config.toml
n_layer = 11
n_kv_head = 1
d_mlp = 1920
norm = "layernorm"
final_lr_fraction = 0.0
seq_len = 768
Each number is 500 + 50 x the weight over its row's rms, rounded and kept within 0 to 999. Layers, rows and columns count from 0. Numbers have three digits each. The size before them is the row's rms in percent of the matrix's.

# down: layer 7 MLP down (transposed), 1920x384, rms 0.0323, rows 1814-1913, columns 192-255
# up: layer 7 MLP up, 1920x384, rms 0.0407, rows 1815-1914, columns 192-255
down1814 098:477440442409519494452426460549552542560533536420487539557442574485381502444449417513451524546543527544508495528486537540498529543588507479386524406500490642580567481467463540556451583549436485
up1815 101:490550431501444468423505491537423447525587368551555500513451433539540543568498487443522490515490529422480504432506551384432504497486487436406456557508490522469488524523481470487526574379532513
down1815 101:462518490656445488521558472563486414485439610561460505590452467491418457478573551543525580474488452433402596501465474486439503474536564415481410495555503578426491486516552504454579499456554572
up1816 095:507504444576421394514527432479481519512479458508390500588515432482555478565574556473511442517575441520509539451475449483473552484487493493545567522538504388459520568488564490448352504528466500
down1816 092:608575437522511577518474458469455560541460508540547459443448485610491563512450488451476603484554438457472402488477483476559529565441548543531456494492524512544560465524553472476530445544445508
up1817 097:450450472499410438525526594518445490509444445563515498580525561430370540506507515527455541519554527505443453521589443502503572447507560549544500481525572559427515484434484622445511449566606515
down1817 099:515520481474554571449380490511567569573440573531485499506481513582480454545442529581601507458465464563512486564411479441480610496532509517513500579492533513421594560514465442480455534542461487
up1818 099:457478464500420485531425588548465475464503495446447546497516577513509461433494598486577564507490488490434518544572487475538482534549547489476505489518533478553542546513508518559562552430551578
down1818 101:568535562406459465589532561486566478511492479515500506461457483499553610521528513508417445467564501425491508476552496472545569415542499526528562580491549502522581449462480559482542462392480469
up1819 103:558526563520476474424519508420395431507445529517469516499473510498487478476517511522481470540493494497517494515490472575507505466503461518501418553446527417539421507460544555432517478547482500
down1819 101:565499417550453429504498469467566515491491503551472431442492537502417562437502576450413509486447505581514559496445581435437571558449440498391459522477510467521522482478437500513443440473554487
up1820 094:497543457523491552494564509591550437532445486556469466563519480501503495543563522493451422487503509470504455514481454430474480501524497441449436479488501568557446546521484572514613499520469590
down1820 095:431457440478526466495412506431458534472546499459475488512522429467613476443604458528503548529487497544513463398511542483566450488406458551484479458458434440396510475513491516450478483501470570
up1821 099:453518531416388479531547556421461468496557432552442517504532390504485472435513446546523504490493521472478418473551448493499450513544471419450544503565526567513508455465545520539557461525516447
down1821 096:524570540558445436521511434488587470468512454545555531488520472462541471559411605522561481406477499422592529478441496572562469543514481514544478524520549535492510427546484428568470498472493497
up1822 093:466539503494548490508564553510556509441580451561543442452523525454585432611552569481603481427430449442382566472497407483382570560494473614490545506461512508396468501424488467515534527542464461
down1822 088:465491478514507481440425544415498420666524488510577492421491545458552559479457499551495525471586551544488396478486387464547488441587558461497560540446512538516496497545518491427479517501524545
up1823 101:418538385495432467536444534441465530533399442537445483512418398355570442567486516615549484528470555484482480593452485497438466491532459410488497529516568517498484500508440508507579572520491576
down1823 107:553580561418495511539494492594470540464594424521511477578487416456522523515403436499597472524529574459483487460581532472557550527501520507486476482565515510528515472529492452500488470497513441
up1824 099:490423424467507533461501523460420534511479466522421485498579454577530506505499497393499486517540505531415539461525564498553468575513468485510506546581417444448535463403496520458533511509463410
down1824 094:596533527561453562559425484436528525479564483541584496473488567527526514471516557530451459536510455465537491546507507509568363512515474369571541451498481497567519517526522481531527533496524589
up1825 098:452454399480527484482515486543416478509512430470498581642537490508540390507559502466426460487470530447540469571500522520453498476581547460455421551542490524549382521539496543501486524530532549
down1825 099:377363537559509560571455457491431576528467478458400491518497575451439459557473526542524576483497459475412508558398451386539473472450461459453445566500569459411561522411469545463516482540523516
up1826 101:481528428452434627488498546448547534469478491500459423448594474379545554633464602493496594465482489523486458565487506494472585508514514448501447407562446428592620513544455522471479536532491496
down1826 096:556462520600558404486494469428520488492471517520440520546556516489489496568412483608569559503496491548440526463486483462457463505575629468551446555519553567465498504431411589541575536474478555
up1827 094:465506491470443564395473511562481550460498477434501543509496442513460476431432523570485532638515534481473514541519385584512485497474552531468536507470405508490522520374522484497510540527425523
down1827 087:525489576486487446487489421429490492525485564564494467453553540517463466609565480568492483464530464478512463482488542556561517542494517540569565570452526474535537557520495604551553528483478527
up1828 095:495482545504534559453425543428524468448466513484534639510547603452512461466589472462574528535453575617568426523503462405536515566493431502529456437476572490511481560497518500577504555457526449
down1828 092:475532445535389515569559508498497434526446475514477548507537542453562486534509513437452478371429527465569494551629538475463475571476432537511427546513437498476533569450564450503502480554444474
up1829 096:451400547592468515552508521454494549492576515509536479496460561424501531458493551444508476504438556509526532586441458536511530537545556430460543475448520455444530442493582549457514459418499594
down1829 095:475552450486466578501556477453550493488469399519516499458567572563606558499477503535583564446544579491557493484530490472533421545495500475550525535510513527498434484444411493435472422526440446
up1830 099:525516465491419509546519539475508506531505480531493519509568463527511467444544465494460591518477492456530566492472522357539500473495466517549546459479543525465483449486481422448525547461435510
down1830 099:418500448461510502473455394482557528548437533508502525419381644593512516484510610457488510498545454558516453477542527583480469526489472498531550465476450477412453531463474426321492489479572524
up1831 103:484630546459510493551430580502532505497460548583494499565436485491523509461484521434381509477484506560495493394514425516395539493580471559422459413510518489436463425510538448606514531625472472
down1831 104:343494427518486594457463482572529498517428545487429548475474511446584547522516483418434542414433446526447565494521517578600412463469555521548522470546554519456503520456527503523470428455419539
up1832 104:537512484554481475618460489487503504554474503468477521550581460479443524408484548540523500471549534501427502565528450533542497504489514519608481516550554534489513527528584537335465546532470587
down1832 109:497504518622494487513596589530558480494448564430581527460526488526449469475471493490438514531414497489468492496510445531544448466377555458488439545600438485487489503535468551546490520513574473
up1833 100:439572525435519496582488534522433475533410593599480529475487563451510472482575581465450508534540559541494481533575473433574515456496570513480434451490533514362540517460515630448511437564466561
down1833 101:514383583513558521416447588456511527437570535437584478443485391563466519487536440548514421513443473576481509471454606471540498555613511437487506533563473577531477556526533503501508560647567593
up1834 097:414551511473437540488463591486479526574484469542419555509534458448577508525566462485483495435477473508492494500541495444502583484513564552454444452566494481609458425593445542433475540530555542
down1834 094:531471457543516547521427476540451406552565506430600447456479562497518488415475496544493522498462436480440460456512457447540576511498544445510493519470511464471451467339481514496455479471514510
up1835 106:491531471424479544402493576438531476500504517557418508557471535433458501434558531516492501462554454572472498504477537448581497509475543498409537622465545493509561514443464578409504498532523437
down1835 110:495593508516456524494535474466532415514501490498559551474501531521478394504474527554502512527484550498512528490411534610485528466495511538501491501509461487507534537477512447557460533608498466
up1836 098:516507444454537577497491514443488532484390461521477546579563553513506528547527545519588519453521495459460475483499508466572542387471416417499469565469536408572439583567527488486530514532471506
down1836 094:519549555541520564517458489546510434412528512477591506515496517479552516343432449471357493463452514571574555477417538472442591474525504484528559566562420611483534464576534477482527398426436457
up1837 093:509422570525470539504498473475466439479573480540421439463542481532494505406501391533500510455516598505539547522421510357552563516539462493497504488518582506495578539546519570538499452453518564
down1837 100:376611492494474474433530353523524481484450563440505532583556529466410442455450517589505492438608524464450543502548493486508595492470526474594351498485418571507535466455442430486556531525496440
up1838 093:499617424515476482560546478463552405481550478386474533510494502432504524573522521478582527524523457467387461498436608531536489498440536514475501443477521530524514431410497679549471390449545499
down1838 090:539490465417519575518541541516637460490423585488455558489443413472528457450474498463398511538478517530559499541608404505482450480632496536465541498529501450476467457499492496529418454509424448
up1839 100:485462624510531520555513529574475428501517522504561584484582478503540465492482545512515538431534498482530456565499488515394535442526424550531531438552438409484511408449552435415534546565397455
down1839 094:406535456506460534508503480403455479422541503378470523530462477547467540492570505540485379550436555566470500472398539519537444564547522470454440578525534560541511513500349539544522510484499519
up1840 098:604547460517426521501519510462470441504508551494438582574577427479583407573466504412494571513573528538449530460497536463554554486495534472498505528510469574554448455442474558505566459479551507
down1840 098:365466543478506491483510526493555462402560459475474548455423450524436568460474460553444397486427470465522465585454459425429443612543404553495521513571471553531469529493562495452473583488575588
up1841 099:491663622493511490450458536440459558534383513603513543541486546484541535474460460415455533485509491582441436460460382494509493445532549470483504487566467461527434426488489593498559535562429506
down1841 101:564482349486517550551413543525407522493511461514516381446537548536472528538501524537407524394496521441491506418571546469575502441544452524403496512438516494541511465484477447561505478473531520
up1842 096:498570418475454498461583519451461477475493382463418440489420560465517515458569571441470623487458437440553445562491506520528435522595486496507452456496515436456482550488617470546452464473472431
down1842 098:487597507434483510438493424524563572562445421517486530500530441459537462508523453592511530476530476496491541431512492612529549523552485423491570520499521479503497477537428449541545510469485507
up1843 107:467505506486495506505472524473478540433528419534502515464466524496538491560500443536451494504499527451533531559492457458487538562578539572512599519547370391498459546461591654527609442543485530
down1843 105:555440528522392450596535496504572516505484493429501566634466426472399524407491426559514462420472467447546462536495525442511440515491577473424507503519536541544471575534495522566471623433554528
up1844 100:552425520419514516560489497492492564545451515537506462499493476468585466555520573501501534514454502555586402520458544520425530457525388523508493430602548491528460450461586536444519547459521566
down1844 105:482499401451481402526538526399485389563507478483504461610462591444474499443532483445499480499480588553453481500438394514529480472473520529469530503422428504511469522496525562437479451550532536
up1845 103:485383512429355488549484518460436547491358486519552476531602496473485440545567489483597481442397424487420536471489521407467425592639434504533509578508530475428450517480467440457500533553465452
down1845 102:495509564336505484481504555554534432533408453558462501443532484529504465552366489510562598378468604536480493521503538501462528501473572505438493591479399588553497585526522559586508434548475445
up1846 096:375399451395482455413481492442401464456494489432447475551523508440437532506574567535637454538508468505403494521459530405465495548539503406547591485471466508509499518466536561520436514519470454
down1846 095:541475580518505445562523478546500561605466541508492574492454544420480497538548511591388538556423489489522459452501554590470455416561550486448524523503421522446481450475501558511526540485574533
up1847 090:458555485495522467502437571436481539480434515511586605461517463533433533507470562442551496526573500506451492435415488546520504501506455524499488529479511529515565403535498478602522511483563541
down1847 092:448482681458515409521526420553470485598516448510462538476542595539503504509480501530514520450456545492448436463544568468422597559524518460522541569537498484456541601549517530392506533444440471
up1848 101:402495466467494642422466581501461428470502459535466515549477453493555498438611592517395540516429529449558464471513571541520479425387421466534523507571481428409440571509521552439511605403649513
down1848 094:395475503522502456485479446615557514376459487464490531431536453504461491451552492443548445458413587478464516581498484484437476473541489435481498419513462534458521502559464448552436482594542513
up1849 100:523443514512518431409538560443473526406421539588494578530516611459506444531458548538558389582458578417484514477508462499457556582604472445452452612509418518503563455486485518433496545537485417
down1849 096:441578525479537426449471521647546560525564478520523477445550610431478449402579450525457501541518571521490476490540494430457552422506585540441591534518490490494465443491400459483493500478413468
up1850 099:521531494489438483525482603516520501472530576558428493580526512562525432349528479464437535442551559377564505477498444482552551433632510424553529411542551544572461516418555471454520497500474544
down1850 094:486396413575472573536558472534558455482539489495545491548506556445533580471552495439553440593488505424531495505427456532533385511538506556410452630455515512468504417605554456559601479438539558
up1851 097:415550368414492460535523516527477451525464499539538501480449492548537537598451480456498531641395500451465514545649618517542494456430528461363476527458572479469542483432495550476558528464520540
down1851 102:477497499429571424490561473538489611525501469402443528570497550545543436446509481535475537408529481602404509524491443562485576510479493484520512525464528515556505516483403522396514585412530384
up1852 101:486552474347488558439565483409536498517431450504486490505405421444510503556519495385397616468536436441490453462519509488512446535588544526627504478546527476493528430516460460464577567516434533
down1852 106:457481533556522439480491412460403497517664580479485594595446507599429487507553504526501496495530460491482526580461529467550504525479424501403514508479563476395502489526620579467465588460542461
up1853 104:423543454477528536403481505494526454546492486524510471518412559553573494472609443408483550514552530406434452550498535486447551539523478503473513442563508587453403595389529576524420496471589498
down1853 103:491505533481493456457468615489476504400549473430540477490474559534533517495452444483514512489546522444591517506502442579522500538481515495591611473384461454485453485468541504507468483581509569
up1854 107:421505511519526470418571462465443525459506426633480518560495390450571447480487511566590545455506476511507326607572498487453540550532486486414504513592416397471538523459507485551428631539509550
down1854 110:554449498553621569482490580486463395373549529478476504472490563481477489617570461411576594460456477509519514529430421481467502592505495559441514585483526587475530579511488513544465582517571489
up1855 103:488513539447417556479577513479524483481452440465486528422487538553549554520500578460607489433517464474389543547575543562601534462481565488487521502546499503555525489385566529490552515465503416
down1855 097:461536483402540480570555521546545408396560460451496449545538534486536490507454493588415430482469479415483459427450471440539493443504535584526540571527526441582501492513495453559403591536568438
up1856 099:597434484494528522420470526474457558467437483529383571524392530517495546501540537482578523458409453449466506489503558460493474463467500493471461418458478497469412551485533525530462494440496522
down1856 102:568558448545500473528513444430503394493508556490389455547490483432532426502511424422504491550478509483564509490464533461468435493475476549582546517550548478490563535455542525430448500544553449
up1857 099:463507488481567506517525533514588497445470402504511523449463486512470531537478518456497525562519565459454460516542485525449440573449452546546469526519513424487452518542443541536568450563569574
down1857 097:506460523515478445487495599467504513507497506438554530574567523475503458490485471528554548596546523428506531544512493536646538524479464461479536557476515486434430534529545538510341481529471453
up1858 094:502567496459554524618480516516552493542405483510395467575484474450489533411418599563501444555538551402480480517444459441465529504537519509495462461539483473496455442545490483510514408517466517
down1858 092:505500548463541533467480447480550488472625500533609557522581497519389514505453498477399460400547392600534498545564434525542487498452460542566476550559426534497470464444458542497398550487414516
up1859 098:540529513454546508418588497517461477556470546511397514450498473494520510523449505470468539493449504476594498534467479471479538462539452482512444475434525550426560532446585445419468475545456462
down1859 098:490462506552511467534486478528505482572451476446511507505418525484544528406481453587499497487515471467578429454579535520449497508388502472380483474508442547482457480501465438592510552458511581
up1860 096:435508582539512454521486460477457456538481479442483490499518543495606447551472605473453419548434510524485426571417500485540523519478527515539510491442494469488539529442529521493545502547492503
down1860 097:528424436525467505458493461502525462467550409557481423463521551532454516446473455523432558558495486466497511457470486451501495480526494460426535606392428541621499528474501498587471531517519536
up1861 100:421445518515461533442538524434476433467426479495489479525524496487478533547544543541459351516548537467459484511525495496433499508526611429494490470414503472566481516476504426521504397461505513
down1861 098:437595533481562405556491503549554502395487544503618598429599525538635444423486507636450459499534421532526479486504482472483503450425447514586505500559511427506505481537442533446544519464508500
up1862 093:576507465473480484435564539442438483453449420546473436502505459498423423564518511521601366462487582565485498499444434498485527474498566528461476529518461552424476547480470604578616501510484508
down1862 087:434469475467549538502437489530510517460590479555573464433459426621498551442405540598330567513494534489561533507512432512474410543514496475466600496566503474512478508495481468394509563455479560
up1863 101:508540618457486502519495473561569484490507564542547505504542406519487558620503497458455540504471521491478547540368459489552522456499540525438429436472514434467414523489526396544554520468471552
down1863 103:424489477550509432416404428571467523566477498429496557544479464501463510505555537488484504501524561494411496534554531510547433573475584495433568599540501465489512487474441544485424524467532460
up1864 097:528493535379508507511455549515524483438524538521476548498518463518561495444599522422578506566548483464444424565499514477434457391537498526496532545445500407486410509382515453431487496562478523
down1864 098:605592473482493446592518574511467577533442560563487504485475534445451507502491447476500488522457447479500531523523524425540598544407486453499456443510460484552458595541543461603545459453555489
up1865 096:416539477483464543425454509551467560451498572534565544543504451514517544553539503505476514489473467407515449477484507477388556586482556457557537593501569514536515580456554480515565557508597508
down1865 091:507439502557514497513518479602520471522494373422516572427487578575523521536494460514463559504507476440547474535407492519546426473397471575507478420463415486547524569488530505492474481456545587
up1866 096:554549467547542479570446477608403469568477574502507448460577497514459510455495501547565517399562465453499440513486443429579537592515470577534484398509538440538479529403525517524514601458488399
down1866 092:475449555405426461546440554503544545470498517522464438583509637536475489478514465453530550511482486508563481556469483518502359533470445560509505496507446479507539590494458424480543518538514551
up1867 099:493468466440510586486524572467428501485460381470465440499564493498519501559515457588570525604583465457527481466485534549490526499533496587557492541474533545356440559466505544536610598495504506
down1867 100:498493532618454475478527462547558542529517558596538567447407508456487566364543480444457454473538497589530497522465545485554517491428459492498518564496505481490508537518413552418380553599524526
up1868 100:548505507465465428493539529433554482486489530456551445523518503427549494505530482521505511462365534470442465547473448466478525533463464381453456500649460450458459491542454513565507538484523533
down1868 103:541532528469553536415530601526514596537497505551503477501490473527481600466382532442458552538564555460502525458497526547519434518568534521548488473434398533470473502415560522463565343454522535
up1869 099:558497409486428542559502449436490421455506553495495516536440501487540535518499483459495523470517583439454536584427509488472496525532450615548494523462466480558484571539547518530469543513447485
down1869 102:462582529532511528511407447555374487493535468477512497574500493545562409554575526632602511397510458479463529416564555441471457510472431450542469457473401464484494495447408550467473494498477474
up1870 103:500460395420514553425547461436437541501440428487437375575473533501499510513567467507493546535486492439402503445510548425540550553606529551517574557506590377434585516489493569526516581525541516
down1870 111:484567620485507471588443502416550441499461493555544501481471525541448484490517455390468593487539554478560464503491423470469492497520417513515442439532460560454513444537467538484597515459454518
up1871 095:427402423526503447544507553433484510562443497472530503513495514539530543450592527497612456400487474518404462531432467427548518498513582560550540450486489517444534565573542456555520535586525526
down1871 095:508539613461500570544491497459508489449415548478493408405397504510492525489511378454533536548439492497443473527480419521417436522451460560399469522528470482523514572515497553468523466503498550
up1872 102:492496456484518587571527514417464518550427504501520392527480508422527505519541550524563419385400590472434486468518493487506595530462496462478480477496537417435467428415549534452448383479496435
down1872 099:508409576446434493496517491467567408494443414524449532591381499523520462460526452519592594400505466539442464577513415471444481492478428488416483574481563457594450611566572556492498458555538480
up1873 104:489506504473490639491429518446467446587591481595384498508479442510509470518508478492588571465524505472338537576486449384511607528497528502503474486504477485506573560435561472524468472564474487
down1873 103:562471521509470509532596539457507624468549429467477498343471515546470521544552558553498520529534510505488509494495383543506501462503484437476584505547489538542491464438589454531451569559450508
up1874 111:505531426448452566548460495526491502491400552555535480495506527516446527541525484498545480382482442474457509531513598480491538543556440412446475541470512508435555504459470438521523483537472554
down1874 113:456582556471539478544443445395469476452500401532504502540537533453481604411559457516506537476449485543440540480575501564548562427382461503523439565449522515591516520492526543520483452531484502
up1875 099:528511580494492490437568472479516515387538576530485510549552494536529477510517495531469486543575486441498528447498506436430510545546531497435474484483466533528516504468545488547580574529514502
down1875 096:462426483499473550482500511579483443568503461525586560519498408443536489520298425615505523628468460488493493501548442532490462513493567530518436479522405529456475549509481518420395474568526569
up1876 093:495534507439437590445500404438471577576544525552484433444490563501550440364521576527532471506594440476492545541499510490390473545532442511510517482556554534503532432518641528476480531447494559
down1876 093:611461497385572445557548592527472414392483533441560477530497507487511477626599435409543470567478580489594378421422497469438474487426554473501397515460510392513548446545499501510477412508546417
up1877 108:495374517458545545471503495477505619547382464516476415536494625516463448575490472465490448444557464480534514478507490469485516535489535495593499452486557486500413571409515555493584501479493469
down1877 113:502481568494511501464493469445530412411535523528428521492527569487559509490480570501422527452553466493518489522521480548470520477519555353510405527509435438450448446511452488534507502499591511
up1878 103:486449529508501473461481563396435538573466539517447483538538557570492522622438428554455544490481510523516479463499524488396455443485446524498402549487471453467494530360548447500546528510467472
down1878 107:642519479552553463447432475584539505400429484491464431537576524492547509391616590474560453526535528484500536528510503429491537500432416462424559517520466438563516500552445486554471591511528472
up1879 107:489505428373523542482539589484483487532467420489536462489586532521458470582507503488444556563500481458461500565497484516511436422531436438517434488537476473424455516470512499578456540609484467
down1879 110:550487465572537448492611579577468434430592546522496553372484536543575502502529511507432566442526447443470526499491449423508411498485496584545554456457476496555471487483548417536446531442402438
up1880 099:508461487455553585529480480466489527560504568485490513511512528476512433490507504522497534522450462494451499517468512452528516569489418499553586478425476519462399603480452588443507534516496448
down1880 104:524578505384470413515561368537510410567535498488529577487456546527577604483545503504493509539486476553472434453562465598506607457497541430484545542538421440468456520540536467578516390510501511
up1881 098:474520448461487411548470514444491405476463390524471461519509407505565418467487503525463501521505502497504511393571485466465531454535516442481487481523503568523556490475509513497596566533585452
down1881 106:539489488530399534560481525496546470477430518525390452539491573531473485532515481544528663570440507528547553531469435534472534559450453441441482463481569518477456522472548394539514580507443506
up1882 102:493541546418496554498521514466424402463437561442443555455482468474417499629461499549498585482469506438453495587606454526509543452570458481445530473454590481492510474549552497455488462485501496
down1882 105:495536506584486436578532530476502536404481574489528557368527462477439497384530554495468559529514536489498509522536489448515411423552578513517424598480497529375496529512598526490474448521376520
up1883 100:524368503460482541571552531439507474506478612490527558485513448509483514380450512565497488519480532464427498536458510440497446510530453547542422595508494470556476601450494554502496505563503579
down1883 100:514541522601472495475397485484503494479510554544443434476550378448494517482515544478514482439471434565522499466526480462573503468430536459529476493565526454433448480560490537449495560437563511
up1884 098:479461432533517615431552467537407489435451542528520525524454496535487491476501527486474422564523483437482565426443474605490566534551503483490496527552558494486512557503506584568524484556469417
down1884 099:579573549479500457610532538510590580411561565452580488486532487520515440511551471533458540522482521494475424560473496590546520446400437484503532483506416512538560492566449456485456570506508597
up1885 099:503411426476474541514498613480467540480481516477527463493529446488535465619600407488542413508436468566443430508490458490473440474578441523496496483474584500497494559373542533470528426455507487
down1885 095:598449437543531484380506489514533536632432563543526450535541569583522595486494569461505519494476479550510529510526491635466452491517571434421532557465418420555540528555498530595508481471536597
up1886 104:479424433477471577571458518477450465572436520463497551522539568590568491487538550421594447553582506476550554494491430577449619574454434435540531465550496531397559538550479458501564478455549443
down1886 105:553583436610485474484521489503560488446509535501493424478458513408508450489525461472496533452511477484547405501579513428574611416521487496504529482504513403557532476461492577563546589610456481
up1887 097:569509489441509453438553529446558447636444550519495465460443567625580515516570493570415464509557483420486479520494389505469438507447475550401457513504538493442442522440522521334514501513561518
down1887 088:459426448572507489538459490516424387488536491591486503562542509523448376447561495490482566538480497530483520565541507523458481507477503474437552451403568487494550401584439511545521451583518421
up1888 101:507518454432559452520441478512473517507557473554510449457561405545550408590560647569537545478492475477553429491459456482444503521488529565546448567536476464530469534456479563413539450441442595
down1888 099:535507464468425505532592491430404434515503544408586449528400495514380563482594391503528489601442482554589522471520494505427532488424442466506584507391380468494509447440585451597428491500457496
up1889 102:464571450387478494508500504495456431484491502530515492485442568516425457457489466600503467558507473430513438509616549475568444561525439494485453487464509333565430568474553578442596573530477485
down1889 104:501598538489487517453517497590524435493506486551498482515580575425477511512530433537424480517485453490577498479473531492591486527572580569410534528528395517534489516446601517570463549440501523
up1890 105:537463430421542497508494491496485521567417525526458471594483426543563482538479494443519448488438442437489471492457529515425477448561400443547422449533402511443508578501598512443560459449506547
down1890 099:434496384541497427465497384427540612528550500508511492532542475535537483520530535519513449497594460520554417464490462536584452513535571523557533407578543497484464530528539598464451498503606462
up1891 097:497510518481453421453520513498472586472514392539427405517640525509466478454593501516542466515539508451562490459438565586535499506552468420482485494469496518463569412476578563506497412577425468
down1891 091:458491501516462397489541504530485501537478532537469516524518529553536507501499443523520565439519566464452430498535560547528475553484421437435524471555444502575479437483461488530541547509548577
up1892 104:469568550478477475471462561440372464590464462452397524559500477479581416444384479435427533554432447528517454481487502550446460424420459512508433441502554499421522523536492523433520581595507555
down1892 104:488496571453440541503509484571498477544460511549540545442539546408514510479492504471529487376534403493460519473543571570567569472439440483544453582513518431519481410504532489457422450413621489
up1893 095:508528439460456473486352523478572453505499404476524539473557503388565510467504445535429560554530476570493406595513440400479513466496475552472468493430464472464498407535452485416504442464576516
down1893 094:445507426493483489526495450499480450462491511468506557452424595459590381455524441497487494545480515434533581513524440511555443506466475435470493593518462489543501483556511495564538455563548511
up1894 095:418574440527508429563493481477451501492483472584523495631578606491501512464563427421462442526510577392518506546481512486523501550507536540555515551522529479524539502433540595496481500456457541
down1894 098:502397479417586566585521495643435524441490512411594457523466465517516533468526547555437453551445541436482499510458503474480537471448478473568556543403385482411540462498580390518531543505478434
up1895 095:407605593523449575572532545539559502422551522479562502436494453487535510490454538480569548406503475444508521532535441561498555457481413425429465428536503407534536475448645453514385519655555484
down1895 095:542521453521501482469449425467450479576449488486482571506499552406470531491622417474448479526570470557585500535524492510488523492565541529494431554494524583544412542547495529568461521462437436
up1896 106:449431526502448481538458515451440458425611526538500479548527488498526415459602626493505483481557533531454432569547502384508548498507450565552436428441514424550522479480523523455501457591486528
down1896 105:530545524442528530561526532477458554420474529404528568525519353476548547533486522458457573570553453589498443497458521503496511430549579415443450522462558412498541493520561577603529494451474476
up1897 097:538492492429527513447412537433393434556520603491441528520507391550505407459491557574493599548495486481489554494490513499442580446508443503451422454448558531396486527436479551405541549470526584
down1897 096:503401455513546495489507475537590593564495460472441497486425567432472390467527517562517505507504510483478498626450481549451496522493517495403569512482511423566520553580474430455500376493528569
up1898 107:479560508501443431534514562511439489497562454499508517494457518635481567452511541442411433476546469519497471528578531496557575461539522512504423520558543471435474573455542613441501546512478452
down1898 113:505542610532480521465509472496475486570488445476553490478451539530482503493426495496476544434470521436418544522459441487535528518504596472552497534551488484616404536566458449453473500381520512
up1899 105:430468487456505504549619549492434554533504488599493547552464556524505500597490490554558433457563453485540526584465507526529507488564565560428538470572456579540424502523531438516504556584464531
down1899 099:594498444522458503577466374466473564510495466496504471547466474512515541497419525476566641383448509478501403491513477457498444416497478495484473524608467501460368565479530494438492485488582547
up1900 106:431428470426491529424487559360449562530523489523448528471397464631443419589488516474481506540524454511533582524522435406500496463432561542515439422476507551467505567468461596534584538490499472
down1900 109:440534419538425578438495455523461376455453567543472460512490483515509499500479541477518493550431517575579529554543490479566587470440482526486528555558506463478522524528525539505412594508571584
up1901 103:495397470514542483522510645519521642446529473514476454494516541506517495499458513549578379477569489427528445472492490563464433456497501525471508542526483538412448526412525501461566488546575491
down1901 105:495484502485503493442474394506590461561478491464473451410531536504514481554539510594526523440578533513481429441481627437495480516448455493515561522500461565517452582552466395445502484448530469
up1902 104:434518513509372576616543628514420460461474440550461559468545493479550569472432505530433525486515509491464647567535436500541508436466480528539436418577555492465485499464555524445485502467492497
down1902 106:470565528471486385496574498545515577556574586501501521449467472505406456478514492540517412564527505540611488560455530462366487552461428493468449487488520481500512491513554476593631587577492562
up1903 099:377496408457469530492420557577452537485483429500473581504518473490496577580552575475564529462529524479488514540451452400444548500498463472543416538550549507445512547489462537641514476442638446
down1903 100:518466505502610444501455508555470529393483525506502529516574515480436531471458504505527458442373534539506370487508530477581475524423462418417472447470491493471505489515492501498470478513514490
up1904 099:458548464599490491481553539413507623517511374558436549571441528465522520557572520503485534559378448423512514567417508550553469421533539493531452422563523434457424531451525564533549540459465520
down1904 103:493541504482464436440491574504531551518485517537485506446415554459474549544538531516544432540491500447521487506501509445588379482506463476527556472541601529531509501547536525513462563596522580
up1905 099:461472401438426604518429628512535544448440468499518498510559445579479530437599468476530521466540512516483455580496479493421502469512416540464442500458512518471445548433561506522383431527554550
down1905 100:509422400583526526508514523573345452475563496461501562537426477455522489590500483474514443572402561538514439529499513563477512561541504493478504529432469480628515514493478522473460524481523477
up1906 096:518414429460439406416628580495463480484502523527446570442532518517524436435531406608505458538547517496510440533549477505480497492468589563493496599574531534568442455470464467533422618497466530
down1906 094:590517538464535536496478487516457508542519575555624430462465591555492512549515568502541488471537476405497414438513537485612498574492552484549540590512482533382436485469575515515476515427501560
up1907 104:398558572395568439528489555502479529488526454583532482418533486544483449523487509594456448472523467496514431520597461427461485500554450461516451438448558605450498521557455477426537530455520540
down1907 106:534567536636458509457566538380525420475518454630359509534507502594574454475453493525448501538471500523409496447461584490541445493477375471570441467492470476525522474458530494519583510404492531
up1908 091:500546510502415503507438505372482384602452502465361548532503519462518438426450518534562486406516455552565633487527479444547517426569535523496521437482625579593470557495534433455485497534451541
down1908 100:543497489457554417415522576477541464473471541467517468473529542513542431510489497535498477541456442484405552471540438418515608604471471561449511475569466476488529497391480598456505504410517535
up1909 101:543498489553462518406466578447474568551382446492435531469444506505532470465498684444569416455566459466561585521522372497531556470508593418564525524501508503531518565567560563496538509509553493
down1909 102:519502513353572502518509474540421481423543538540442434533559469519476458540535521435527562490488482585412641443496526594477511500455478481539490464582496505502422403511544533530501415592520465
up1910 103:418495447528509561514421584528473493538571508441406517487508579581515388550508453571577451410527476478500491473497589598498496491426529471385467538483412515424493492426474574511498583529484495
down1910 104:576492510544450544491503522553563465567489563568470544481463497487486494562477524521569424571532492534545415542450488549507556432461540424511390593511496513498553477495550390550509533462448482
up1911 098:555586433491562430374524511498472526502510428597523459463485527528503586590554518566543506482523492530465575446527467408525496496451534546455593528454592504491472538474491544562547479506542477
down1911 097:483524529501564445494444464532482434426504486488504587555536570451482472495577530457393435557433495494503430436508500485545476469451481591523475506426447499398481429376511571340522500455468553
up1912 100:539596529506526586423423557437562455506494439505478445441511419476442463485500539528412495502458395559506507503461401543482474562440479450415487436464485522545481423523515451470561510552450529
down1912 103:473438469424549419425533553528534506488593549518492570465477570576562486529553463602442463570449508533430480481567502500512557500507490471524524534506456524452496554470515509471426507522505380
up1913 096:500577644385516472489517516441487423591518462516532507504513462489467541509502560461425555492460475534481472542424432465442468562483478585483423514510524517564465609458531555472558503554472511
down1913 098:491400460541489551560478560559524505482546470462476477455464498568550435542495381560448509480491532496416519481526472427468623420464462479543471532605545569493520496427548500412534482469565424
up1914 104:500565587518501430442460503500457468442456465505464536413430519498529490515411585455623493467437518497460509484475497451489439549406609477444485490589489619426599506506481482586554540449485565